Each number is 128 + 32 x the weight over its row's rms, rounded and kept within 0 to 255. Layers, rows and columns count from 0. The size above them is the row's rms in percent of the matrix's.

# layer 7 MLP down (transposed), 1024x512, rms 0.131, rows 178-186, columns 0-255
size [ 98  91 102  98  97 102 100  86  99]
[[143 126 124 113 170  73 164  38 100 145 151 104 177  63 157 108 125 137 109 137  89  78 141 137 193 131 141 175  76 161  80 160 108  95 117 129 165 141  92 127 153  99  92  97 116 151 103 112  82 164 153 121 155  89 144 119  87  77 143 192 143 127 154 163 121 179 138 141 158 145 126 158 174 139 118 151 133  67 170 133  68 166 137 196 120 166 105 109 146 120  78 106 172 159 112 182 143 119 170 164 102 101  90 148  71 115 115 103 146 147 155 120 132 179 134 160 109 181 145 174 147 101 153  98 106 116 159  77 139 106 158 119  98 110 131 125 126 169 110 134 109 167 100 124 152  92  42 154 137  72 131 105 192 121 159 108 175 164  88 153 126 128 145 225 158  92 158 137  74 156 140 180 140  95 150 147 121 141 120 129 138 180 156  69 138 118 146 136 118  99 124 122 141 140 160  79  93 165 135 117  71 100 133 101 165 147 109 127 125 158 151 108  69 181  77 152  92 116 211 105 145 124 127 160 168  91  80  86  74 155  93 133  96 128  42  92  64 113 159 106  93 116 126  93 135 134 173 123  94 113  78  70 142 145 177 106]
 [144  55 130 150 156  92 166 164  73  76 212 149 144 125 155 179 134 112 118 147 162 180 115  96 136  60 159  88  95 117 179 145  55 153 105 106 137 164 159 121  73 197 104 166 147 139 167 106 104  67 143 159  96 112 108 161 112 139 110 113 126 157  85  36 175  95 170 164 148 104 145 106 121 133 137  97  69 131 100  89 106  77 110 125  97 135 153 116 147  49 149  94 115 156 148 100 114 146 103 117 105 170 123 101 119  98 141 146 130 111 116 128  94 130 118 187  75 159 159  97 169 171 116 170 170 158 160 191 115 169 116  71 112 128 173 140 113 137 140 135 103 157  93 101 107 149 100 141 145  55 100 143  86 111 151 112 148 151 147 115 101  98 129 161 154 116 150  41 134 104 148 136 121 106 131 127 130  48 176 157 202 156  89  62 134 146 121 120 139 127 125 130 139 145 137  99 153 102 146 119 123 122  93 106 134 140 106  97 127  73 149 133 122 181 100 104 185 137 151 115 153 109 113 196 114 144  90 118 176  93 182 100 101 150  78 103 146  30 137 108 173 148 142 153 133 128 113 125  98 135 103 162 106 100  95  65]
 [118 102  79 130 193 115 150 149  91 104 100 126 113 157 143 145 126 125 144  95 134  67 105 119 118 125 174 170  38 118 141 174  95 150 151 102 185 140 144 106  73 144 127 113 122 106 130 157  93 185 109 132 147 129 124 136 140  49 189 147 101 166 150  94 129 105 183 137 136 118 131 154 126 156 145  92 133  73 140 127 141 122  71  87  98 160 132 104 102 175 185 183  97 145  94 175  89 111 143 134 153 106 138 135 115 131 117 156  66  89 113 151 116 102 156 127  88 153 177 168 139 147 124 124 142 154 113 147 145 154 155  76 117 136  83 144 171 166 134 146 125 130 102 151 114 139 115 152 125 148 118  89 201 108  82 136 194 112  87 148 188 112  82 130  57 147  97 113 140 127 163 145  84 105 113 139 113 148  66 140 135 102 175 160 123 106 144 200 131 135 133 153 121 154 106 165 139  90  90 176 130  97 124  97 109 139 106  88 163  83 124 103 122 155 165 121 108  79 160 159 148 103  85  63 105 101 155 161 117  60 121 159 142  97 131 153 118 114  58 132 140 100 115 112 135 104 126  69  82 128 183 164 127 119 129  80]
 [164  76 160  75 139 152 166 130 140 122 145 126 144 166 117 105 157  95 136 133 140 168 143 107 171 115 238 108 175 123 168 131  71  97  97 168 141 128 110 125 145 170 148 178 115 128 102 111  85  87 193 183  71 138 118 154 184 149 154 160 187 111 160 141 145  83  98  90 169  97 125 112  76 131 123 132 138 113 148 143  89 181  88 107 132 131 157 108 140 145 107 121 143 115 114 122 167 210 168  71 134 164 151 102 135  92 126 152  89 115 109 118 177 152 169  99 132 150 143 174 111 114 115  45 120 112 190 113  92 167 202  72 150 118 171 143 131 119 125 153 114 159 130  88 110 151 115  96 180 115 110 141 127 116 127 195 209 133 110 106 109 112 108 147 110 111 147 120 126 166 187 156 124  98 136 141 175 126 127  49 109 155 180 161  98 168 177 120 103 158 112 179 149 110 180  81 141 151 178 194  98 128 171 150 157  98 128  97 110 144 110 136 122 138 151 184  80 116 134 125 116 129 134 190 136 120 123 119 112 218 125  92 110 104 112 156 184  86 167 145 116 110 157 156  96 140 158 153  98 175 135 148 106 131 159 125]
 [156 123 159  81 143 145 131 138 101 179 146  98 120 103 120 141 186  88 139 120 125 157 122 176 168 100 150  75 125  86 154 185 146 112 199 126 123  95 103  85 181  34 153 131 133 142 135 186 134 110 162 149 163  99 169 172 129 111 101  82 210 116 102 125 114 109 154 129 126 139 145  86 127 106 113 110  89 175  75  95 141 121 145  80 146 120 164 110 115  85 124  96 132 161 223 167 152 122 109 164 171 126 142 129 107 142 105  72 132  65 122 121 121 139 145  65 136 173 142 115  93  91 136 111 110  89 110 163 145 113 113 148 155 161 134 136 133 121 103 125 127 123 176 105 118 118  66  83 127 187 138 183  94 117 130 129  73  98 101 119 139 129 126 112  91 166 140 118 155  75 106 131 148  43 158 148  85 100  99 101 107 117 127 114  37 159  91 172 134 161 195 131 123 108 127 155 196 116 171 163 150  84 145 116 134  82  98  81  93  69 103 188  94 195 139 104 124 100 141 162  89  80 110  85 158 160 161 149 102 114 115 121 156 113 142 116  79  45 138 127 106  50  37  95  93 116 127 130 166 138  67 142 112 107 128 109]
 [101 213 144 159  67 108 121 140 167 116  73 114 135 132 137 218  64 140 140 124 166 150  87  37 142 164 105 117 140 123  60 100 172 102 127 170 151  80 181 149 151 134 135  94 145 103 124 144 179 211 108 153 114 103 114 145 100 113 173 131 138  73 122 103 124 176  89 129 139 114 131 152 168 132 147 139 130 127  89  91 178  56 126  90 140  81 127 117 142 122 154 212 135  56 138 159 173 138 137 176 136 174 116  86 144 156 125 153 137 128 133 194 152 174 117 132  94 105 147 105 189 121 118  84 118 142 127 163 111 162 181 145 120  73 143 117 164  96 111  81 138 145 137  99 104 121  76 177 133 114 130 126 129 164 118 139  99 128 147 161 139 128 178 115  81 129  75 160  96 154 178 191 101 156 177 131 126 147 172  94 168  88  80 135  64 140 115 195 151 146  45  86 106 129  79 169 162  99 113 104 148  99 173 159  89 112 157 162 138  72  78 175 133  97 174 146 115 114 118 134 136  88 130 120 144  60  87 103 101  87 153 148 149 111 127 112 119 110 152  99 118 145 143 133 131 147 157 123 122 174  78  90  95 122 118 149]
 [113 117 150  64 146 171 121 155 100 123 138 134 105 118 159 151 125  71 132 122 128 148 154 135 150 102 112 114 122 130 160  77 201 182  95 144 107 168  73 136 120 169 109 115  91 234 134 156  72  90 200 161 170 172 126 125  97  71 109 189  99 153 116 118  83 126 154 128 122 129 118 138 103 119  97 152 137 118 106 188 113  85  66 139 158  88 125 121 131  87 146 136 111 124 137 144 105 215 130 132 120 138 143 133 151 140  92 125 154 126 148 126  99 149 130 112 192 158 123  99 139 135 124  94 102  78 107 145 168 180 132 139  64 116  87 107 104 134 150 127  97 189 234  81 104 152 124 141 102 125 130 248 113 172 148  52 139 110 116  92 122 137 125 113 175 136 163 134 159 143 146 165 142  55 115 156 139 142 115  99 139 108 182 145 123  99 118 121 133 154 119 113 119 176  70 160 169 155 175 122 144 136  82 149 176 153 148 100  76 124 125 129 122 161 161 168 152 133 117 137 109 128 126 142 137  89 165 113 162 116 213  92  92  91 163 142  88 181 101 162 100 111 153 213 188  75 101 111 118 178 104  58 150 148 105 119]
 [128 107 154 127 134  68 125 133 152 100 125 144 169 118 130 118 135 153 143 111  81 161 137 111 146 104 192 142 176 153 130 137 108 156 149 150 127 113  62 122  86 197 120 154 133 172  89 180 123  94 123  72  80 177 110 143 130 137 173 102 143 118 146 179 140 129 135  94 148 169  88 163 133 184 164  78 130 103 127 146 155  78 122 142 146  71 176 158 133 137  94 168 168  88 110 141 147 113 122  80 152  90 113 120 171 116 158 107 166 144 129 122 148 163  63 148 112 127  89 138 115 155  79 198 138 101 139 159 118 118 126 131 101 153 159 165  61 127 117 148 137 125 173 123 153 143 116 117 111 163 122 154  88 110 112  78 114 121 144 135  84 120 110 185 151  91 132 144 170 103 119 173 132  76  98 109 148  96  87 161 108 154  59 107  82 122 123 130  48 103 167 104 104 161 143 153 200 152 101 119 139 177  99 111 135 132 113 137 152 105  70  87 144 171 190 134 139  81 122 140 112 134 147 234 139 141 180  75  82 101  86 139 117  90 140 176 175  47 103 105 113 140 157 114 108 128 175 144  80 101 133 150 115 107 132 119]
 [169 141 114 149 107 193 133 104 179 187 124  84 142  85 209 110 119 196  89 131  99  88 155  78 112 195 114 150 156 103 166 169 118 142 109 121 155 121  71 200 106 117 170 173  74  76 108 110 159 119  70 156  60  92 216 107 115 164 149 103 144  84 133  63 186 138 139  76 140 140 117 139  88 179 149 127  63 160 121 158 179 101  93 125 102 194 147 124  69  91  58 164  96  95  74  87  90  99 196 174 158 130 112 198 113 117 123 176 109 174 106 122 119 116 147  96 142 141 174  59 100 145 156 138 151 193 162 132  69 155 134 133 173  93  78 155 148 119 143 164 108 117 150 108 139  83 170 122 145 129 133 182 157 135 169 150 116  68 128 121 134 100  89 155 126 130  79 152 152 101  98 109 147 111 122 122  87 140 177 138 163  73 100 157 122 157 119 161 112 173 170 128  91  82 157 105  87 165 124  99  77 187 118 117 149  79 172 119 176 121 145 101  92 106  84 111 120  88  81 101 100 124  93 151 128 224 104 145  78 144 162  94 103  88 117 106 131 100 139 159  86 163 158 157 121 131 108 158 149 121 160 118 125 134 118 161]]
# layer 7 MLP gate, 1024x512, rms 0.13, rows 179-187, columns 0-255
size [ 95  97  97  96  96  97 104 103  97]
[[115 139 113 137  98 210  82 114  90 131 119 157 118 117 148 169 142 145 149 157 148 114 175  93  87 112  95 100 134 151 103 117 206 155  57 165 123  50 100 135 142  79 193 125 103 126 104  71 174 121 114 171 207 116 154 103 181 115 137 118 112 119 129 122 116 140 184 133 138 136  82 117 133 127 171 137  96  94 148 176 104 165 156 113 141 168 145  84 163 169 167 149 101 122 110 106 100 131 167  69 156 102 128 146 132 185  90  81  88 154 121 131  86 156 106 140 121  63  97 160 126 116 156 100 152 130 168 124 178 145 129 126 105 137 127 106 193 156 110 133 121 113 176  97 173 133 143  87 182 128 135  91 151 117 122  83 125 135 161 166 169 157 162  76 123 110 172 184 165 124 145  76 121  57 106 147 120 152  84  95 145  62  65 149 125 145 129 126  72 106 112 147 121 141  93 115  96 129  90 155 138 150 120 118 159 122 151 165 112 145  72 127 140 142 128 144 104 156 106 144 105 112 164  92 190  80 135  72 141 139 176 166 152  98 128 170 129 168 120 121 141  76 182 159 123 128 132 175 169 135 127 161 134 136 122 139]
 [ 77 158 161  89 112  98 131  84 144 106 127 157 141  62  88  70 151 112 141 120 110 186 142  89  92 147 150 151  71 184 141 199 156 164  91 104 102 154 159 117 123  87 166 116 167 119 130 157 102 121 141 107 157 108 139 178 139 138 111 122 154 138 165 142 116 146 107 139 151 255  92 109 101 100 102 151 150 203 121 177 129 125  91 101  77 180 163 149  72 143 116 107 143  87 135 158 154  87 142 106  84 123  88 180 113 147 185 172 166 112  82 108 152 160 170 187  92 140 127 103 105 173 149 176 129 110 155 136 137 133 115  85 115 145  92  40 153 162  82 114 117 131 111 140 121 126  90  71  87 166 114 135 105 141  97 137 168 145 131 162 155 166 117 117 149 168  87  86 144  80 158 153  89 183 150 155 136  70 104 116 183 143 164 210 197 132  86 100  64 115 101 110 182 136 126  42 105 111 137 106 116 166 137 141 112 103 164 151 200 157  43 125 111 144 104 119 174 131 128 120 123 174  87 134 138 176 126  96  98 137 109 151 112 189 140  99 112 102 134  87 111 137 118 116 138 110 112 172 146 123 148 127 107 132 193 130]
 [ 98 133 106 171 119 125 116 138 128  98  64  78 109 112 119 230 111 159 136 131 152  79 135  89 141 144 134 134 148 132 170  67  84  57 121 154  75 180 125 138 136  48 153 128 149 166 150 129  70 114  81 129 156  97  98  62 155  89 120 141 124 100  92 142  92 142 161 135 167 155 143  99 142 156 132 128 144 166 147  87 145 180 125 172 168 107 116 161 110  93 122 123 149 140 122 127 139 140 146  71 169 126 114  91 133 167 161 128 103 113 135 168 112 172 126 137 193 122 136  69 145 118 139 139 107 152  90  91 122 128 119 164 111 147 165 147 130 149  92 132 141 105 114 139  51 118 148 106 133 104 113 142 128 153  82 130  90 104  81 163 162 134 168  79  96 107  51 117 123 121 173 105  99 151 144 102  85  77 114 159 111  82 202 104 107 113 149  93 112 144  92 126  75 177 144 134 131  87 125 135 138 208 132 158 117 141 110 134 139 125 168 102 143  54 105 139 180 146  72 116 152 176  93  94 104 137  83 182 128 135 153 158 138 163 155 153 120 160 156 137 142 121 153 204 113 121  55 122 164 149 143 110 175 134 145  84]
 [135  72 139 154 105 139 130 164  96 180 167 116 134 133 127  87  91 129  90 104 143  81 127 165 174  82  93 187  72 109 133 100 154 169  84 150 129 103 141 134  79 130 136 109 140 124 165 174 192 123 147 150 136 178 108 125 110 122  90  43 227 122 119 139 120  71 167  79 111 130 109 149 132 172 144 141 122 140 135  88 155 186 148 144 144 120 164 144 178  76 174  94 120 169 126 150 115  69 158  71 184 143 140 121 165 140 201 131 152 122 183 144 153 119  85  99  33 178 128 132 100 108 159 130 119 153 100 115 149 155 160 137 172 189 116 133 111 131 109  87 149 135  73  82 125 166 101 126 158 128  93 171 147 165 156 142 108 100  83  67  71 101 159 154 117  68 120 122 150  79 130  37  98 143 222 106 190 122 131  84 143 105 173 106 122 164 137 108  92  64 132 132 125 113  65 133 128 156 108  82 120 137 121  55 147 164 129 122  99 193  99 110 130 111 144 137 129  97 147  77 139 105 112 114 193 180 132 147 168 134 113 118 160 150 127 122 135  81 191 199 147 127 111 191 134 147  72 129 167 116 141 161 120 100 102 131]
 [199 115  95  74  95 110 159  54 128 190  92 136 109  75 177 109 125  78 138 104 185  86 141 181  89 155 148 108 150 105  75 128 131 134  96 113 122 100 116 114 161 168 135 128 174  81 161  74 163 108 164  80 161 118 138 170 170  82 149 161 124 144 135 130 150 115 167  58 144  82 128 165 165 189 123 111 109  56 105  90 106 160 166 120 176 129  91 117  99 145 149 109 126 151 156 114 127 164 155 135 117 133 159 154 110 142 149  63 161 128 137 144  93 100 133 169  74 144 153 145  87  81 175 128 156 103  96 143 128 184 193  72  79 180 119 179 103 105  80  96 121 101  71 160 123 105 158  92 104 111 119 154 125 129 133  98  69 110 142 127  79 102 151 117 136 167 101 181 144  95  96 133 193 161 129 138  76 118 167  97 148 156 100 108 122 116 176 108 131 180 163 153 130 106 110 150  74 107  87 105 142 165 127 139 123 115 128 124 174 186 177  65 109 217  84  68 199 195 141 123 153 141 144 113 149 150 111  77 157 126 123 163 125 132 132 131 189 142 195 127 148 138 108 165 119 118 144 111 173  43 145 119 155 133  79 120]
 [213 178 185 204 126  85 122 145  89 150 151  99 144 128  81 108 139 149 131 131 145 188 143 106 140 207 108 113 213 127 140 121 126 104  44 120 164 136  64 153 177 170 144 122 116 133 126  78 152  99 117 167 124  99 149 152  78  72 142 126  99  74 147 173 139 118  97 123 136 104 148 135 133 159 145 144 190 109 124 121  80 117 140 148 138 165 111 119 130 100 164 143  80 149 162 145 112  87 140 163 114 121 103 108 139 164 155 119 144 125 183 183 123  87 109 111 153  78 103 130 106 135 157 113  62 135  56 104 155 125 108 120 134  71 137  94 101  88 100  98 193 108 121 139  80 157  98 173 201 132 156 116 114 130 166  66  54 150 137  99  80 147 124 128 164 149 113 220 117 133 161 133 132 131 149  98  98 130 135 134 181 200 132 119 148 150 142 121 159 107 112  70 133 146 135 126 109 152 116 134 142 158  99 114 123 119 112 159 111 155 123 149 115  26 109 179  96 166  97 114 102 132 114  86 123 167 113 109  67 143 179 139 149 122 167  91 103 120 134 145  95  79 146  74 116 119 165 146 140 127 142  98 105 160 153 140]
 [ 99  99  84 157 142  89 154 110 135 146 179 155 136 155 131  84 105  80 142  82  62 135 144 165  82 131 146 122 114 143 137 126  96 165  75 148 187 138 133 114 186 109 149 100  77 115 144 182 118 127 172 104 144 124 136 137  88 123  83 104 106 145 187 178 119  85 127 136 109 147 166 121  88  66 210 159 137 187  91 155 187 112 174 119 145 168 144  96 107 113 123 152 130  96 124 134  56 147 114 157 137 121 179 100 144  62 166 125  65 128 114 122 208 120 133 141  85 128  86 148 106 152 118 120 142 101  99 150 117  93  72 147 180 154 150 128 148  91 124  90 108  95 140  94 106 126 114 158  83 111 111 121 185 133 130 139 126  91 126  78 132 114  61 122 173 139 166 122 118 124  88 129 111  93 100 129 132 169 150 157 122 111 146  97 163 112 111 126 110 145 119 121 191 140 134 109 161 114  81 102 109 179  79 166 160 115  79 129 119 179  70 109 191 119 159  89  89 139 130  96 144 138 139  64 123 132 124 183 129 103 124 128  48 112 182 128 119  53 138  68 113 184 133 121 181  90 175  59  80 105  35 104  98 125 150 123]
 [ 71 135 129 118 114 177 102 146 101 168 105 130  96 182 136 120 137 113 112 120  89  67 103 146 124  91 118 155 165 125 119 159 146 130 176  70  88 126 122  70 169  93  80 120 140 105 111 119 135 230 143  74  97 108 113 176 161 111 146 160 148 135 117 145 152 150 112 117 161 130  82 218 100 135 184 147 187 119  99 167 140 134  93 122 154 139 148 127 145 191 132 100  99 116 187 171 146  98 117 154 131 146 128  89 178 103 132  99 123 116  84 127 109 115 161  63 139 127 136  76  83  96  48 154 166  39 106 159 147 115 158 185 147 152  77 150 195 127 155 131 147 129 104 134 156 144 156 105 196 182 126 139 148 204 144 159 109 144  64 111 133 132  39 125  63 116 146  96 126 100 142 138  83 114 128 105 128 166  96  53 139  98 155 110 100 157  46  68 112 200 135 130 122 150 156 130  92 147 117 140 154 123 159 171 116  79 132 128 190 145 105 131 124 127 134 102 144 158 150 120 109 113  81 129 101 152  86 121  64 112 104 104 111 104 193 179 156 182  71  88  85 129 165 132 100  75 115 130 132  92 110 126 175  87 159 135]
 [ 89 141  97 127 138 126 153  94 150 124 151  82 157 117 139 107 129 131 124  73 129 109  90 142  71 147 157 188  99 168 114 167 138 130 121  78 172 159 195 166 108 138 105 113 132 137 180 121 135 139 158 143 160 144 101 134 117  86 122 124 145 150 117  53 161 113 115 103 123 132 153  74 139 110 115 133 115 134 107 159 178  97 142 157 165 122 202 137 107  92 140 121 147  92 134 145 187 125 146 119 170 132 131 136 133  43 142 130 114 103 113 161 138 155 153 130 137  95 176 118 110 119 177 117  88 163 104 140 112 147 129 160  69 111 129 115 160 166 109 154 167 137 123 130 151 117 120 127 152 125 138 116 188 142 134 172 130 136 150 169 152 196  84 190 123 151 121 121 128 171 157  74 148 119 117 161 149 144 125 108 113 168 167 122  92 107 122 174  93 143 195 183 101 150 159 136  93  98 197 152  98  67 131 159 135  91  94 107 118  60  81 199 141 110 113 148 101 125 128 138 145 141 178  77 131 179 109 136 139 171 116 209 148 130 100 162 184 141 143 131 102 131 109 186 184 161  79 121 146  93 186 112 158  84 142  83]]
# layer 7 MLP up, 1024x512, rms 0.139, rows 179-187, columns 0-255
size [ 99  90  98 101 102 103 108  97  92]
[[133 188 167 123 133 186  71  89 139 177 104 124 149 221  81 150 176 142 122 174 175  88 189 122 112 125 107 148 159  87  76 131 154 198 159  90 141 109 159 179 123 198 172  98 169 143 146  99 179  90 105 107 121 123 163 128 139  93 192  96 157 112 134 134 115 193 116 115 151 147 152 121 128 115  56 142 157 128 159 176 148 174  80 115 190 106  85 115 109 149 172 108 105 113  98  60  93 137  81 123 117  80 121 106  82 190 113 112 139 120 120 162 101 136 126 118 151  88 130 119  62  99 123 139 164 104 128 111 109 122 107 148 156 144 120 149 105 129  90 164 119 100 140 119 175 129 201 166 210 172 114  72 136 146 116 155  95 143  78 142 151 132 174 130 107 145 185 165 123 191 166 179 102 173 131 120 166 151 116 122  86  66 156 141 104 170 214  82 132 158  98 163 170 164  75 163 107 141 135 107 122 150 122 150 172 105 185 117  78 132 124 217 134 133 154 188 121  97 141 141 111  94  61  88 122 120 176 176  32 110 147 140 170  89 116 177 157 125 138  63 132 107 136 148 147 100 101 161 149 105 162 166 132 188 149 130]
 [ 83 138 147 174 143 135 123 157 153  87 116 132 113 119 108 139  83 116 142 117 115 163 160 128 120 164 148 125 108 191 160 126  70 202 105 133 146 174 125  99 200 146 159 123 140 151 109 162 114 149 140  82  76 110 100 116 141 152 117 144 184  47 147 145 158 177 107 124 147 143 118 153 102 113 157 106 159 178 139  94 144  96  99  84  99 145  98 129 155 108 126 147 125 129 141 166 121 136 141  91 134 133  59 184 166 112  80  95 155  92 143 170 154 142  74 133 109 162 123 126 143 156 121 134 109 155 167  89  84 151 114  80  67 113 141 155 147 180 160 151 149 163 180 121 193 124 151 133 159 135 143 121 149 129 167 134  48 133 100 105 135 157 108 116 146 157 189  61 101  92 155 207 158  86 137 165 114 121  46 117 188 105 172 156  83  59 111 117 120 136 116 152 129 162 109 197 105 150 154 141  72  58 146  69 156 171 126 143 123 158  64 113 123 144 104 126 121  88 144 119 116  82  67 114  72  72 104  86 143 142 152 101 112 121  93 148 163  77 148 141 141 138 106  76 159 108 178 151 160 163 100 159 123  95 125 144]
 [120  83  55  94  87  96 171 137 158 166 145 145  71 181 121 124 136 169 142 129 111 147 111 105 100 103 138 124 159 111 179 141 152 106 142 118  99 139 150 166 107 142 112  90 165 121 102 160 132 112  35 117 163 135 153 128 132 161 120 123  79 126 115 113 165 118  97 206 130 137 173 100 196 141 136 106 155 123 119 137 121 132 127 114  77 142 121 156 137  93 107 118 104 134 136  97 172 127 173 142 152 161 178 116 136 158  54 138  89  78 146 119 105 142 159 126  85 173 131 133  83  78 105 138  95 147  87 148  86 119 166  96  46 117 140 110 109 139 167 105 136  98  73 136 128 144 122 111 154 122 124 167  98 112 156 147 142 157  88 112 160  51 126 126 116 145 107 187 182 127 121 142 137 123  85 163 112  91 148 205 122 184 147 154 115 130 154 141 123 115 101 100 157 135 104 205 138  93 168 163 156 185 172  91 138  75  67 193 130 127 166 131 142  71 128 150 111 142 124 179 107 157 179 123 113  84 157 111 136  79 122  63 106 113 110 136  94  97 103  99 114 120  74 118 169 149 149 203 133 189 182 176 171 114 102 181]
 [194  88 133 151  96 126 130 173 134  86  82 144 135 100 136 111 144 122 104 142 112 165 181 206 107 132 113 180 137  91  96 125 188 169  70 131 119 115 122  72 141 171 105 144 185 146 138 155 148 145 129  63  19 127 153 121  79 174 100  91 133 190 188 121 117 115 122 131 130 101  99 103 155 167  99  88 152 126 152 169 156 167  96 195  75 122 139 148  95 125 149 146 107  91 139 118  53 105 244  95 157 101 132 106 117 100 196  86 157 118 141 123 123 135 121 115  69 111 156 173 133 121 125 107 148 166 155 125 132 148 130 147 158 174 107  96 108 135  81  78 180 127  92  96 168 150  97 119 145 136 108 100 150 141 162 175 141  92  40 138  63  85 144 144 128  89 123 172  54  84 121  97  51 165 123  64 118 147 115 113 147  92 169 143 145 154 131 116 139 101 173 157  73  81  91 103 180 170  81  99 148 134 139 120 129 136 108  77  99  98 192 131 196 158 171 148 125 138  98 108 127 121 157 114 158 115 155 140 122  92 152 126 156 140 117 177 101 153 130 209 108  89 119 160 180 172  91 105 139 130 121 160 171 159 140 108]
 [133 111 147  96  99 132 203 154  90 142 171 157  97 110 161  88 172 112 132 127 134 148 109 165 144 193  87  96 119 117 109 105  64  75 145 170 131  16 123 128 161  86 168 167  91  41 147 122 111 148 101 109 126 166  94 167 127 153 128  69  96 128 129 129 125 101 156 119  91 141  82 131 157 116  76 162 153  85 131 181  80 136  81 127 157 126 107 167 113 113 126 136  96 112  94 160 142 152 154 124  54 163 104 136 125 111  61 102  62 123 132  83 132 152 187 101 145 118 172 107 160  96 138 132 141 128 142 163 151 126 125 147  88 132 112  73 143 108 126 144  59 137  78 128 148  23 110 113 148 191 165 170 116 148 170 116 123 125 131 123  63 117 106 104 141 120 174 129 119 212 114 100 131 140 164 152 128  96 147 136 130 172  97 143 166  48  94 138 114 149 114 100 101 174 128  99 114  95 104 111  82 107 160 106 114 121 160  97 172 124 133 127 128 142 140 102  87 123 135 124 137 127 168 106  95 108 169 148 170 116 163  82 155 157 157 105 143 160 151 153  84 142  49 120 180 151 171  88 175  89 153 163 111  85 128 127]
 [144 147  92 129 131 133  69 104 114  63 142 160 141 126  79 173 124 102 153 129 141 193 177 195 144 217 121  69 134  99 133 160 131  80 198 137 132  89  78 182 118 153 121  81 138 136 110 136 112  77 105 107 135  97 116 158 155 120 162 155 184 125 192 142  94 125 135 123 124 114 174 168 135 124 135 143  88 123  93  84 128 118 132 134 145 120 134 145 141 110  88 112 118 133 123 107  81  79 145 215 125 173  96  87 193 134 128 102 107 152 150 138 108 155  87 149  64 101 128 151 103  94 131 104 142 164 136 171  99 129 123 109 113 127 176 182 169  94 110 118  90 140 117 111 204 137 126 100 126 146 120 101 103 178  72 202 138 188 106  84 183  89 141 115 108 154 110 161 127 126 102  93 141 150 116  65 159 124 144 140 131 199 112 130 144 132 109 120 166 196  85 110  95 138 111 206 112 122 142 176 185 162  77 133 110  98 101 124 187 126  97 121 192 140  94 162  50 146 169 162 119 135  87  77 124  91 128 133 159 161 119 109 105  93 103 139 201  91 130 144 145 141  99  90 180 133 148 139 123 116 146 147 127 124 157 127]
 [ 60 146 132 158 172 209 111 167 128 116 128 114 141 132 165 101 178 119 134 124 110 153  94 108 166 118 141 161  78  99  94 108 149 160 108 148 109 121 123  93  92 136 159 156 145 119 135 104 157 103 166 138 125  94 147 115  86 112 167 154 137 128  97  49 160 150 136 123 162 135 170  94  94  89 116 134 108 151 104 142  94 100 134 102 129  70 129  91 170  66 141 198 125 132 118 113 101  83  90 168  69 121 118 108 143 166  88 139  35 133 197 166  53  92 132 133 139 114 133 146 130 123  72 124 155 143  80 100 135 181 124 129 150  90 119 164 156 118 100  27 129 124 189  90 142 124 163  77  75 116 126 130  79 179 108 123 128 124 105  74 212 137  59  76 108 124 156  67 125  91 158 139 115 119 179 120  79 139 131 101  73 185 175  97 161 133  89 118 180 163 112 116  95 147 134 155 120  94 123 142 123 151 131 104 117 103 117  81 145 195 129 117  62 164 147 106 165 121 108 132 120 188 120 125 109 148 147 152  95 160 140 145 102 144  42  34 111 128 113 158 141 147 145 136 102 166 124 130  85  52 147 168 160 179 132 140]
 [122  88  87 160  75 135 134 130 134 121 102 135 141 136 141  85  70 121 139 158 129 121 116 103 138 122 144 148 149 145 122 127  94 114  96 114  97 166 162  81 159 120  87  85 136 122 144 146 159 132 141 162 134 142 122 112 163 170 165 105 135 143  88 126 113 126 148  89 148  85 134 158 126 157 137 118 159  98 127 102 155 151 152  64 119 182 188 143 130 128 126 171 111  78 121 169 169 103 115  77 134 117 103 145 118 112 104  96  87  75 108 132 150 162 122  80 145 120  82 199  95 110  74  70 119 116 104 142 206 169 189 140 100 240 112 128 137 156 127 138 136 153 120 144 148  98  83 119  84 102 144 110 122  70 111 146 117 162 115 127 137 156  83 164 139 131 146 138 151 118 135 115 128 102 133  77 195 112 142 143 165  98  90 226 113 121 120 104 165 167 135 141 149  76 152 166  26 154 238 135 119 166 108 145 121 105 187 132 108  99 141 106 108 121 136 128 165 103 162 129 168 149 141  89 123  74 127 102 117 107 102 226 128 101 136 156 167 138 125 126 107 117  59  81 105  48 112 106 138 128 100 132 121 105  95  74]
 [151 161  80 174  82  99 113 114 148 119 118 192  82 108 116 214  89 122 117 148 113  90 127 136 143  77 137 107  99 130 111 164 134 184  67 116  97 141 138  87 129 115 156 193  86 173 139 126  86 111  78 163  90 127  89 141  90 146 152  96 107 132 177 144 148 167 132 125 165 129 128 152 112  91 128 118  94 130 141 126  84 166 155 108 119 107  70  82 112 138 119 126 117 112 151 159  95 146 132 141  87 149  84 197  82 143 186 150 201 138 113 156  79  75 149 115 117 132 111 152 141 152  82 107 206  85 139  90  92  78 150  89 161 104  97 142 102  63 162 143  98 113 160  86 113 143 114 128 136 114 131 105 126 137 114 108 126 142 202 115 106 174 140  86 197  58  69 171 117  55 120 138  60 159  95 126 107 108  90 158 187  95  75 155 110 154  87 106 136 124 155 108 181 115  98 179 134 100 117 162 162 158 150 159 112 115 130 106 127 147 149 148  91 141 209  98 102 151 174 161 165 120 128 105 117 113 151  85 172 100 125 118 107 115 113 100  69 134 145 153 197 112 152  80 121 111 137  87 153 116 183 107 109 135 184 132]]